Weights of a small GPT-style language model, trained from scratch on English Wikipedia.
Architecture: LayerNorm before each block, rotary positions, no biases in attention or MLP.
Each number is 128 + 32 x the weight over the matrix's rms, rounded and kept within 0 to 255. Layers, rows and columns count from 0.

# layer 7 MLP up, 2048x512, rms 0.0807, rows 2036-2047, columns 384-511
[[148 103  70 138 103 152 196 172 150  92  83 121  90 135  76  93 149 159 115 104 125 136 174 119 132 134 121 121 163 146  82 114 118 160 133 159 129 157 161 116 161 132 108 162 100 101 130 147  95 110 110  73 222  79 114 109 156 122 119 136 120 121 137 109 150 144 109 102 110 145 153 108 105 126  98 101 109 149 123 195 159  89 121 156 118 137 169 120  73 118 126 105  93 128 125 109 106 101 107  68  99  51 184 122 145 102 183 100 151 165 134 153 107 128 108 138  75  66 154 179 130 152  85 125  72 102 155 157]
 [162 132 128 160 157  70  86 164 101 184 186 113 102 104 167 137 117 150  99 156 129 121 175 168 105 126 119 142 177 197 154  70 148 139 101 148 110 158 131 203  68 128 119 219 146 154 127  99 138  63 109 135 178 128 110 192 124 104 169  72 152 134  97 118  95 129 112 100 126 159 111  80 119 128  66 151 165 138 131 169 100 164 116 116 162 158 154 136 167  53 149  89  81 107 137 102 171 132  95 149 133 184 118  70 151 139 181  81  84 181 139 124 146 145 136 136  77 133 122 159 124 132 107 115  97 173 108 138]
 [145 125 138 101 212 186  64 141 145 128 132 126  65 123 220 120  98  82 147 123 151 166 162 153  87 110  92 140 125  87  77 161  88 116 180 147 171  75 137 213 138 116  94 122  80 153 142 132 131 126 160 123 131 149 144 115 106 139 126 205 110 103 116 155 119 119 142 166 106 103 147 124  42 101 151 194 155 138 148 128 148 195 133  98 121 141  97 131 145 126 140 107 142 164 153 132 108 114 123 125  67 113  54 122  76 128 181 144 156 126  91 174 182 104 124  85 182 124  98  89 162 128  93 161 151  67 127 124]
 [145 100 151 151  95 107 128 146  88 175 168  75 160 144  88 131 169  93 137 197 109 119  50 153  73 134 109 120 149 147 181 136 168 133 171 179  76 149 138 119 105 106  58  84 140 134 121 102  94 131 104 133 132 115 197 118 140 147 202 154 123 151 116  93 107 125 104 132 116 141 197  98 131 144 156 167 184 168 114 163 125 117 116 152 149  72 136  84 204  71  77  96 127 168 133  73 134  90 120 112 128 138 185  81 137  97 132 111 116 110 155 178  75 129 143 123  62 170 117 127 101 183  90 184 171 165 157  80]
 [109 114 102 108  93 144 140 109  73 140 119  38 157 111 115 100 100 163 151 144 152 127 129 169 117  99 129 132 111 110 126  98 144 214 152 103 112 128 128 125 172 129 167 133 104 157 109 133 129 136  98 105  43  80 109 134 105 188 160 148 142  56 126 108 122 148  97 145 129 135 159 166  70 136 154  60 136  97 176 111 108 156 100  84 126 153 213  83 112 118 150 125 127 122 166  75  98 126 143 168 142 102 134 133 131 107 147 143 105 132 172  83 116 160  77 190 167 122 108 149 187 179  77 119 107 157 123 152]
 [132 144 174 127  99 147 111 129 121 172 121 182 131 129 124 133 144 127 176 167 111 100 190 123 100 175 140 157  79 124 144 119 100  92 135 144 124  84 109 122  69 135 186 150 158 122  49 132 166 113 112 130 190 137 146 132  49 144  88  97 113 172 113  57 115 156  50 100 147 122 132 152 141 106 100 171 167 122 149  88 172 107  88 162  79 138  94 101 137  92  97 131 141 151 131 134 137 161 134 114 127 142 125  97  94  65 124 136 123 130 182  81 145  95 113 154 145 104 162 156 103 129 147  56  95 158 110 162]
 [ 88 159 108 117 105 144 142 130 137 150 151  85 171 102  91 153 181 151 114 133 114 167 202 155 133 127 129 112 160 106 120 146 174 142 102  80 130 141 164 163 155 116 132 132 127 127 126 141 149  77 162 131 124 186 128 104 138 126 136 162 132 144 115  90 152 126 106 117 125 131  50 103 117 149 134 121 137  95 125 174 181  98 176 137 134 125 135 122 119 117 113 139 157 128 110  85 142 160 137 117 120  85  43 168 144 120 169 137 110 111 126 102 160 136 146 106 100 141 154 122  96 147 149  79 110 127 141 138]
 [ 87  37 119 124 156 168 183 125 120 139  85  66 128 118 111 112  73 115 130 101 122 141 143  86 116 135 126 151  90 144 127 121 176 184  86 102 141 109 134 240 133 161 141 160 112 149 179 116 146 108 139 140 134 168  45 184 120  98 143 138 111 124 110 109 130 105 152 168 138  98 117 137  93 156 132 155 154  82  88 154 122 149 122 148 113 102 142 185 130 107 185 120 167 165 137 120 143 129 104 151 169 113  96 200 134 130 110 125 112 128  54 170 165 153 168 135  87 155 135 138 181 112 150 106 147 117 136 131]
 [124 138  88 157 108 175 129 148 185 121 120 110  54  96 144 117 144 130  89 122 117 180 155 128 105 115 143 133  58 131  86  98  95 161 186 113 196 113  75 131 133 115 155  93 112 118 144 158 133 114 104 155 142 192 110 104  94  91 114 184 116 114  58 158 206 150 124 143 129 113 115  97 134 133 173 116 128 118  59 120  99 117 135 144 116 143  78 144 160 116 113 108 143 112 159  79 110 136 100 102 127 135 118 147 136 145 138  85 166 124 107 183 157 130 106  94 116 150 118 158 110  89 165  65 180 138 122 138]
 [212 155 122  87 119 143 106 133  72 121 111 109 113 131 147 102 179 159 114 121 115 112  94 183 144 218 182 173  73  82 146 110 120 137 118 140 127 106 119 128 163 102 141 119  96 142 138 127 144 136 134 106 140 133 124 137  67 117 135 128 149 177 142 115 146 129 152  59 121 209 147 134 155  79 107 146 121  64  59 124 184 155  93  97 166 111 145 132 167 166 127 197 123 125 119  92 149  80  89  89 127 164 157 137 126 155 143 108  97 172  71 132 176 173 106  66 155  94 104 135 183 114 120 159  66 106 134 176]
 [ 98 101 141 134 103 201 158 238 116 104  71 102  78 186  88  98 193 125  83 102 169 143  99 107 132 154 113  61  52 114   0 169 139 142  81  96 189 151  97 143 145 156  99  91  97 101  36 119  86 191 119 127  99 138  79 167 128 112 105 172 149 116 156 137 156  96 184 103 139  74 143 189 102 108 150 111 167  86 108 188 188 198 131  68 142 164 140 152 157 131 170 155  95 159 121 183 119 131  99  62 112 141 168 169 136  96 143 149 124 121 153  96 158 117 128  96 158 154 135 149 195  85 115  91 120 127  92 124]
 [148 113 142  78 170  74  77  89  98 112 107  35 136 197 140  80  89 175 125 127  70 106 125 140 107 115 114 123  68 133 120 193 151  77  76 116  93 205 111 158 105 153  90 111  77 131  59 155 111  74 130 104 114  94 117 156  96 120  97  99 130 123 108 124  87 109 183  85 112 139  97  79 114 157 151 170 131 114 117  81 163 194 125 171 120 103  38 126 107 104 132 123 143 112 136  91  97 145 117 119 175 156 130 178 154 106 150 108  89  99 127 123 170 125 130 108 134 128 167  65 128 123  99 125 209 117 197 156]]
# layer 7 MLP down (transposed), 2048x512, rms 0.0809, rows 2036-2047, columns 384-511
[[ 96 116 130 105 170 125 146 102 140  80 119 123  68 172  25 166 138 135 119  88 102 180 158 154 161 182 111 144 134 180 176 129  72  56 106 141 168 145  99  58 117 182 101 112 134 137 141 118 131 134 134 104 163 137 119 185  94 158 127 182 154  62 159  68 114 159 164 138  67 118 215 112 151 194 166 157 149 145 113 107 138 153 127 129 177 145  92 148 165 181 134 117 152 163 143 120 157 172  92 166 116 147 145 133 118 158 139 125 123 143  83 194  85 150 162 153 123  96  97 131 104  87 142 177 115 112 172 115]
 [124  96 121 147 173 173 169 170  98 120 112 153 124 138 132 112 130 165 109  93  90  93 116 191 120 177 127  89  78 129  99 151 112  48 140  29 114 111  81  82 216 106 102 100 119 140 115 114 124 109 142 147  59 131  77 131 116 189 199  90 116 163 154  94 186 139 163 103 139  97 132 111 166 111 217 130  85 179 141 131 166 183 148 129 166  79  53 149 155 184 149 100 117 131 135 113 100 130 122 167 162  88 133 124 147 114 149 150 137 154  95 147 117 121 130 116 139 138 127  90 130 127 169 128 121 114 182 127]
 [ 96 112 101 157 136  36 151  65  75 116 168 111 129  99 159 104 142 199  94 134 149 118 144 186 204 146 119 134 169 157 151 129 151 105  77 122 143 101 151  46 134 124 180 163 137 131  93 143 139  94 144 101 124 114 104 127 178 137 113  60 132 124 157  91 137 163  97 156 125 148  98  95 183 117  89  81 113 113 109 145 104  49 109 147  91 120 103 179 166 118 160 163 109  86 142 105 156  92 147 154 137 126 157 156 168 184  69 163 133 130 174 121 117 162  90 146  82 113 171 156  71 175  95 149 125 191 119 112]
 [140  83 132 141 150  96 161 139 151 162 117 170  99 173 164  96  80 116 108 145 187  78 149 141  69  86 161 137 132 105 191 192 115 153 137 137 137 140  69 116 158 146  94 157  81 171 132 230 171 151 106 161 130 127 109 165 118  98  89  89 139  67 126 169 188 139 149 115 111 163  90 125 141  76 111 115  73  97 168 134 111 174 134 151 135 157  76  99 162 138  86 207 129 156 157 106 255 159  79 147 130 144 160 138 128 138 126 103 134 107  84 105  83  81 130 166 127  86 159  91 169 158  82 107  95  62 131 136]
 [132 126 121 159 166 120 112 147 170 134 124 122 172 137 191 131 189 145  85 146  89 137  94 132 172 158 115 156  77 125 100 184 107 127 118  97 113 139 147 133 114  98 142 140 118 168 169 118  70 163 151 123  80 143 162 133 129 134  91 143  96 103 150  77 139  99 120 124  69  71 116 152 136  96 144 163 178 165 122 140 117  95 165 156 110  98 108 185 152 126 105 105 104 146 119 209 169 110 156 143 109  80 123 168  92 101 105  87 126 106  70 150 137  83 113 139  88 129  81 123 132  91 147 119 133 211 142 152]
 [ 70 114  75 151 108 129  83 121 179 111 138 142 136 177 120 132 170 137 140 121 107 148  70 160 115 119 163 105 123 218 105 141 112 169 105 104 111  63 132  99  74 177 126 104 102 142 138 110 126 147 111 135 144 156 106  91 114  94 138 164 124 145 145 170 134 114 149 145 110 121 118  99 137 160 121 127 119 127 156 112  77 146 151 147  79  82 150  95 101  89 146 179 163 152  65 154 142  75 147  98 105 165 146 112  82 123 122 103 177 135 128 148 170  83  60 123 162 151 172 125 161  97  92 184 185 106 149 162]
 [173 141 132  68 121 138  81 167  85 130 107 101 121 141 162  76 130 140  85 116 108 141 130 142 129 152 133 104 167  79  89 143  57 131 131 103 128 157 113 127 158 129 112 167 140 126 147 154 201  76  88 133 130  92  99 133 125 150 160 110 146  65 124 146 127 143 152  66 156 137  74  79 121 148 164 108 116  79 147 124 171 193 118  97 147 143  78 136 128 146 122 130 126 168 121 139 126 101  91 101  85 163 114 160 147 138  92 144 108 176 139  69 105 104 107 130 119 134 131 164  92 116  94 158 107 173 126 127]
 [120 178 118 106 101  85 131 137 115 163 111 197 101 126 122 152 132 150  68 188 135 119  93 159 119 115 160 169 149 116 138 150  79 115 164 162 113 178 130 113 157 129 130 103 117 181  63 112 145 127 164 128 104  84 134  96 154 103  71 137 141 132 129 165 107 152 164  84 114 164 146 159 155 153 123 137 117 153 153  96 129 120 101 129 147 142 140  96  87 105  90 126 155 110 149 109 111 121 153 123 100 129 131 118  83 122 139 148 128 122 172 152 163  89  91 145 114 119 128 125 120 124  96 146 137 112  93  88]
 [138 103 148 127 138  83 128  77 125 108 102 130 108 175 139 105  41 125 159 159 151  92  81 133 118 201 108  64 206 128 130 151 128 101  95  39 105 174 110  95 167 139 100 122 155 107  78 120 168 144 162  87  99 185 150 176 146 111 153 151 136 148 114 121 106 193 108 138  63 104 149 165 101 112  63 124 194 163 136 111 143 112  94 133 124 171  74  78 134 144 172 187  97 133 127 181 132 149  93 105 160 146 169 137 108 131 100 174 105  86 157  18 135 111 204 132  88 127 132 165 168 128 108 103 115  40 142 144]
 [ 96 190 106 128 100  99 159  82 114  98 111 183 144 117 114 121 119 108 113 108 125 110 225 127 135  39  72 167  95 107 103 154 144  82 136 145 141 103 103  89 109 120 122 138 170 173 129 128 138  63  88 115 149  65  89 119 102 147 131 166  96  98 100 103  89 161 105 151 125 116 133 102 109 150  87 152 163 107  63  41 100 127 144  99 107 133 102  79 121  91  99 107 139 100  75 139 188 155 109 115 184 159 113 132 150  98 140 155 154  99 129 135 125  73 132 171 124 137 128 126 146 110 153  70 173 121 217 111]
 [ 91 112  98 119 138 143  72  81  95  65 178 160 121 141 164 208  74 157 124 104 128 127  93 155  97 110 118  97 132 171 175  76  74  65 119 229  47 102  70 137 140  90 140 121  85 160 207 114 132 168 117 136 172 116 165 116  92 129 102  97 123 106 151 135 128 129  60 108 182 156 181 121 155  81 141 104 110 110 138 106 108 110 157 101 192 129 160 144  76 161  84 164 168  70 167 115 140 103  74 158 132 107  89  85  52 134  84  84 144 178 114 151 143 161 189  75 104 117 133 208 101  98  92 150 128 167 145 153]
 [111 102  88 147 101 182 159 180 166 103 150 161 124 134  91 165 144 107 125 120 122 140 150 116 119 123 148 156 151 167  93 113 127 172 128 119 125  90 187 107 179 100 139 149 148 101 161  91 178 145 139 155 200 131 150 106 149  90 158 124 200 133 135 117  78 140 122 113 122 157 138 149 127 148 140 133 146 141 128 141 114  87  96 101 170 118 169  95 128 151 130 146 118 138 164 167 150 142 137 106  62 112  89 118  94 141 146 151 161 165 124 159  99  84 156 121 169 126  87 151 142  93 120  71 101 128  79 121]]